{
  "n_layer": 10,
  "d_model": 96,
  "n_head": 3,
  "norm_place": "peri",
  "extras": ["capped logits"],
  "init_std_up": 0.051,
  "grad_clip": 1.0,
  "warmup_steps": 302,
  "seq_len": 512
}
Each number is 500 + 40 x the weight over its row's rms, rounded and kept within 0 to 999. Layers, rows and columns count from 0. Numbers have three digits each. The size before them is the row's rms in percent of the matrix's.

# gate: layer 4 MLP gate, 256x96, rms 0.0839, rows 28-49, columns 0-95
# up: layer 4 MLP up, 256x96, rms 0.0825, rows 28-48, columns 0-95
# down: layer 4 MLP down (transposed), 256x96, rms 0.0765, rows 28-48, columns 0-95
gate28 100:486536430526486523459504491507512435488526492484495554553505533480430486486516451528500479473472582489519555464485483543508509582432456486518554519534467528485489528477592510402460526454566523536471557451510437491457490580445542475563443488510517457525508511471596488564503488512520439451
up28 093:450524499492522530469461477504542525404488530525522511543563442446493557501464565481551516476486472467464503499497451462521509507588488507409455493450495448559526584496531567503478517511468506446501428416434468508456540483572488504506529517527527467471494422495450427530512513485584522499
down28 096:542508476489497528467439544489529461464490432501456573530560500523480500404470524481491438531457582489441511515503556521578498434527561547428515468517499526461549529572520495477546499548500519491529484469540537527545535545483509537456477422516544584505528513457470529563538515485452451436
gate29 089:412546406446522523500475499584441561464581508509570461581469495498471471511435456579533505481522475473532482462428470523516524528500549473497511522477460477584515482526580493511455436472514488556449432502511505463475481497489435503528503472531495552490558501469528465457524538497561484487
up29 089:517527556492527481455526471497469526468513487460433542489429492481503538457523541569550470529456507498488560546563482537460543468472460557509548429472614566448498521512501485500581465472562455500505459548543486491467450503452485540521442432550521494537474462428471423532547484541470498504
down29 091:529507455507512453491480499496532549551535499473512515512545537520545477487522491490465552519485535559453430454453581443459428511441546409518541486522486465525499508490544541536453497529506462522481515469541486534518502554517515443408545452424463406515579472542599507522465517472536449493
gate30 096:485537552499544546488515459489543494474526522573534537593505528520507515499518558447416467534469516476507483508585500542414495513497552453571473511447536483528465537550452483390545508467466505548473519505501538462545511465513433531488467541392517488555484525532585505497532483468531484526
up30 092:481494481470449558464488459484476533499476471410495489452493475468468478561516449477551546486493441432523571435524504517457534470531519576514533570521408491427441465471512540555462430455548514436506532440475503518556474544482530540505517489590546479480493518512477517456526520564555526510
down30 096:509489424476490547507491537480532483518510440452529510515414536531460579501474513403470475542572495464474508516487503494505508490405480514512545475525525504440471572558425511499495475479502471500482505445507517427465455557458550574493470509458465510429580545498532468497506554484534397524
gate31 097:482463472532485510453485518509542487498502454535565497499533527559487544462541508459514428522477440445460519500535534497475458562537514468410472509471523546524542425445529498495454581456522435507440447442491431515514471418511462475469517583476512526591493453560554550491503506474508437477
up31 094:506515532542547478483466488496520461509477565443538527532493453483477560476527478550578518469539423560503479482448493489505582569495498490405573446511555537598524522509506431529514522486514483545471456503474499478447458440549568523515505436520474535493492515492485501497456554564477402473
down31 098:503535526488492519545470492520489561540499476392477529514523469557513495483512489498496458463484526549549457506558388538499521432445437551581513460461530477482463565499587449524479453504437572490571506501485484497501490539472533475464452463568485480442475466476429490499457501487534580485
gate32 103:461457533544445499483530441575484489523497401518460502504464609508459452593499509435472499519476482500482502481494519583483473567499472530510517565500492507454533566476435502394505503466474476425483523451505469490512507508551415513521473443474483523550485505560516517473494592503487521519
up32 101:523477505487487538505513541537540498468520536545522543417539508489505478450497541429550522462505481473443483470465526578550529478526546542546485451437507465479509484526428582490478516459428476546504548496403420451503460591511526506520466448537563499429462500562514518493527482438451512534
down32 104:528563520493461492439489509434540493509472477465477512509526481477487476476514549486583552519517434413537506522476449477526481471526477470540489505444500416536489533501596442450470455508528489577569430443520508477502495505506524447573536530550550503495605504502495561551493462550477431481
gate33 105:501468514483444527460485489471508526516512506552509465487523501483518523484516485505512482462504464525568474572499511479473460413411496576492499602522500584506483424458498488492502590459494454527483531521506484504459523605435518569483493464521521532518548539572533605456554510501501434541
up33 101:557418548509535499514485525473541480458500387540535519493517444538491491494508483481471491546491489522451450560452517451529460500528504493582481480457538532517460459548533511501425532526488520455547448523501444605609439453520474499486469575515510508530522481518545525604506515513496534474
down33 099:495497471514463516481475436458510534543466440460445482476538473479520469466489570545519433489541534460440517534505499514545507385501561543487524509561505459546515484483467431485427540494550436470449504396559466481571480501528519436497507464435521558518554538511513581499520530482477473490
gate34 086:485452386507567517513542440469462477488533507505502519489500536554537457528505476487471484492484520522561515513513519524521430554497499435385508546506426520428516528553490544497488430496485517515502521434503474473496570562469484555439497586429505534498468439481561565487525479521475452462
up34 095:529578510468450480468501477542470509562543464506505534521488542522478449496426506443510505517471574502540560472627529441523481471475457551506449563509523548542500491526599570494541469561548536529440538513515480534548524520520535469481515460517552529561540483539479511456508518536416493532
down34 096:490459441468500508494537456494540509503529494465474501501473523476520465534502478484444522473490536425493515579541549544490506560464500434363481565526486537434470516584520542476482445499539572586538471481502463500490515544478456531432479532472496457510504401508527563506547498509517419518
gate35 103:503547470563495521519523497510506535520450479538486446469536535547460537489428525488480509493510477551516557510559433551457472513520482595500511515474481538501532410474517544502541509550551526527438464471469505567522459521485440650441495508500492514491518462543570454510522588542503519545
up35 103:418510533462557523560514461525534547505591469528473511534496511518448517458460459540438569375487435485529508517487565492534446519577436497447484489535459480487449522544543541548506528489433510424530531493473546549554487500493497504501533515502481449487533506507582463534498571507502520477
down35 107:447502547574535462488483493440445548498521484515542451461512485502426493547559476528531481508501465459571542532494473468461544482584491474517477491463480542603527563549520547444553554517509529543517519509457514477550526467413482527404484504619509434474501474496497470460493493519507516482
gate36 101:492487491464562459393486499523449505472456473487486439581484457574432482527476483453523518504446542429518497477560534543444525484556564500474586473529516474567443416530516504486504459428455548473441495499496486504495500482434507496484473540444488471506516509529473564509453437477507428515
up36 098:487537526490403563490464487506467449523495531573502599484455448460529511508545522482438480488505562468510522542518435466540510536498418559502459556463443560524451579552502572460471485459491480474537534520488517520509523463425519462445480511468547552523550467497582478459520533516481537507
down36 101:453532541491476503515515496488435541450472440497470528447439441507482471469558449491516553484423567479550500517566517579476494559490444481502514538481473466485470475568547484451469493497477571517535537458448509532549514493524477430395478498504531393524517526556525572495466475460483466474
gate37 095:489549504515488470509556560464452543575508452512519449529502536489504468459515532588520507557463413523483492566579510449466458447482509489559527524498527477469461481520544537504469420421558534520496551515538477509484410484385504532522532508474449531573555469504513536499479519492515524544
up37 104:514464502490485436553458498468480498519446453456524546474430461507433456503470507486494520592496540481519452469514486524465455573542486461505518578562514529492500437434483537497454510530473507556529456489471454429500502425554392432447528472500483522525434522429463435471519500492448518506
down37 102:472508471513455498477479421515530523518463388506468462439502506527511541478471533500581520495509528487449500445450545587543525491499554491524569576599512525506526479464494402459529517549416492499510528493548509461549480540493491493465525461439489502469495498525539534458535525398469466468
gate38 106:556544517445566539463529439562461493552539487501535545514525492626487543414532483497508501488459528505526473503506582470460515475499445627519480526400483555461509520504529529496479484525550459563471470521516500558488444523513488458485484491533575519479559526485480552485520506501537490547
up38 105:531571552425386514528462503491480491523478473485485524481522434464493491521474472491510476408519509506550523532507503496510534492464484525531535447472519498481464462501497482444496583535554503384487491487376514513522447472445531530474515521578538559488475483483564563469469546482450544463
down38 102:510558521477545453479499497481457394585452552489509547489481455472424488535513514496490570485468524571550473584470481549520517483508530565497503463479542556487502570456475444506407491556494491479459516524410505483519438510479574547509524563548511454530522510498512518494533559460514513555
gate39 093:488485509486535452486480458507539427566464485511403548456482528502451496511498498504427497509538370556464486493498582480553501462500423515497523501573583469443535489497545487468518496589488495545500581505506510482433563491489549510553519472499478503511519485513545521443537497490534479418
up39 090:544514432514425489469544486496445472471533491513547568455494468396487492515448461465452461449515458559465487512554509488462552433569495508465562497504593463521429511482519460521510523512529507483487539461483517547521517486499522448449450455497542519528427430457578480457475459572472493528
down39 093:523424529488518439533532524437558540514542598548461429525533545508536512526563486503462468485446465473409596515470469501479495488492501478507431545477494440551531445491434582480480508536576509488468491496462512478480512517479498556523514503513520428498556531564475479517449459519510454567
gate40 095:507485535606483509553535502554437447536461501560501601459524522540491500502481549549493516509467498468549481544512547445513425457530521559439453517494458484474438442519482508486510471474515483522531512497525514424490577414526514476583533468462459544497434530456558519463515452465475452487
up40 086:547570485549533452537464526498487443568500562540442430503546429462511464473454467474546428477533460515493503452517569533515497503488456443455544557488517493493564476522555476529500481526537503494560438512474431419489454517526486584504510541543568485491491477480471592570470520501528493494
down40 087:517463465490470535505489479561489527454553436437486541448447459530480541551529525497535544436526499557492555508489424503481501460478501552509473415551443524479411553455520452515515558420417498505479554472481528511487519537449467434502535437464510480539478541504541444455500519453504430536
gate41 093:498499501447437457525506511520531492478499488561448526493506533461459459508511549564421492541542534555475616539535538492558576453474440560492514515495535506458442440488478475518493472495396517493470508499511487534476539474497601556401469501515477559553517480556505507467510544521480497554
up41 093:515436488569496486524474515466595506419452518514484517461512565441503491547514502517416533528508571475455580521468495523518532419568538510483460467531492539423444422496467478480542458509467470518514438460497533473491552437540533468506537516463494467483446509544444499497481478485450513591
down41 091:554491523545571496563498483409436512451549565552517513538512508487536535520511539477500526507469466456543464457481512544521535473542568404484493550527508492483502504554484466418587469484526497465517510493481470450558541489491432504581503544470490456397471485567471514517450515498561503462
gate42 107:481501442528567529497500486505504465479484528497469441559482473482562499524524505465525493500423576511427545517512466504538503563521517520515472554456546530487491485509445531433507522575544507421475416520544514505540556533434496515461477530402543485512567504552617522435499539533465491487
up42 101:526524476490462460438482487437558541513513507555463528455529437509489473482501428505472523476486467459537498519552440456521503512493590527505514508526484510474472550508465431523460514551466444551485461477494486453537496557548567511529578503547566441523462558548455405536538479557578444460
down42 102:565498481494462516603434520496530533516509494494524555485502420498508487500534474486432444465504433478477509530489476443482430475528480534534535548504541495510508506526504514443538591581484560547540467424536474522531519519444531587497460468426535475445516488506482569572529526435460485517
gate43 106:440499475490520455453422543472531520540491513543509546477444543522526470479544544495538493524529482448514553494501540564570488541504520418516570539481538497536524458516566549498468538526470478493409514500445533400486475454435428522504484509486517511448488450414419506548506484483575488515
up43 102:406513459458525491566501501516562422556439492492511476440508489404476452544477504482495522544479500536461555513538492441476491409471517527518510505537613544531555512490507543483436472488571512530467496507484491483558455420499487526493412517554540466512499436547464458475511525516533488515
down43 108:459519495551528503414523471455485560424549457511475539550538552576509485383535461493505472509505563423498461455457539510501538527508498483549467471438503440582447467478541467481539504439459448469476428466497481533495480542481470547523522440514458514478530548429489516464486464505498465468
gate44 105:518579476457461494546454438527503471541486486460508484522580520550534494492473494488533500466493405564596525505510525480479522520467508513562514582486539466422530524473460496527577502570546525474457497463548445511553420492479507549486412484458493500545527447420474520511555465534492520498
up44 106:469517538512565401559523529483530494506482527479464444477506479502465537530467462457502522473510534516479513528492535437452558455531543510505396470514561466462474532552455518526502531446433494512515514560457574504473512507561541518424478477449499509482506565559483520475390552432524561532
down44 096:472475547486555483514500528545499475560504403492450516518502527434540537506527448524524588493528520551518477468551469571464480534494487545526583518473537487546496473474555448568416477485504473496549593536559555492541490492543549575466474492501489435507465509506454460515562543475447544530
gate45 093:450523526507472488503502513522515444527511483538503437490558454484461493446372488506413506523529518581503521503474497510561478484463490525474441477492537462516472522547543496535486510570485539517433563514454457506391511533555482551491531454442540568621476495453467492524489488480477492468
up45 089:506531557486568550456561571525542516440425475497476529489476521565511509485456598445553508494479582461539540484543558525462460530449470487492504581505511516403475500534494442510522502489492474485550533480546525525510525497453472476539468530530435437507531486553532536415474472512514439545
down45 091:459518516508471449562536542486491487456481463528495501483466480405498430445472481560419491551458464523520483497552513529521462494443543490540495458526528508490527504506571410514496494567477496519461556473442405600502483466551514515495502489424521542507486447428478483476537537475499570424
gate46 099:505517506502453547531531521582500502507497510550501507470494482535463461423497493453455441538437519490521511459494576535493519527475432449489490548510551425514492490493573552460520572553568524504447464494545433541438492462506537568524570488468519507643472524500533480482512481481441511509
up46 102:625511412472557419419516518479460451488472511486527479494486424521420518500518538500513558521472519491500474534540508516557474505508496487437519455473552542457484554542518518549498447514533558514483496445448537535510448556529534453535520539443496511427525535480550498473542546535575519464
down46 102:534578545459498522454526459493505584538478502528537557576454503472474519442522550518511486525456536484642500495585487593460466483484442487451569514472482485489512492472494438485503506560554515472559482496514502530504450532560535567459541519530519510499557467508534478466508538484521522428
gate47 104:474583482513504504424453487488530478478516478558423452472538464497501523462523445465456467470431444440471473494547477555470471532462560537508525518392478484479474536507511459537475506484472533472463560558521512486533537559525584517493497502531578491522521535557552536522497541583486596518
up47 113:463443529535506550510474483516470441520429486468463461559458492522491575475556572463561470488539517541489522512441541476450533542478473569505468539432486513515488393472471512476577489478519497512485511464452501499452517508539516474573550488454479486574494524414553440475440492437532552474
down47 116:498481472476490520477486511484458468498527463497517510449469508526457541451512462426451440470453468583447516580441565525440480494554493504618529541498463537429516484534468524429562530461519511583512508439533452524480487478422510489514525554499559509443483474468534517525465519544483563456
gate48 094:484485532473485515510482480498520493591513455467430485508505514470508566457472493469478425527548484495444531513491463525532526568436552501453481518429487437477560464482497501504499557467530520453535505571505515412430534472464423451598488408454491565510503530487527518431504559505554499522
up48 094:453522520459428483493531524520529504524590515486554588502467495493489452460469451521466518442488491439583470493500463529511414529502485541436494461522476487575457579525510486495407503519536544563482497592513462475530498490481493547432502515526519552445537441547476481490509470555567545497
down48 096:475461482513547522492519532519499535457453495563459489457503459522496484548459563455491459505472496500475568585486467492502523554492557438576499456419456592452544524474496460466508536463429477515497451453527498508491506595460514548517461512483459485542466570414463442525545492471489550438
gate49 099:521490562524543540541487471513454470519533467460507514480568492498559485506467487432474480493471496497484550539559525500476471459506534520497487496473498460487452569568473488521506482535459508468488495505410486536532504556419493581543453513599621462498505554549549551504518507571413492566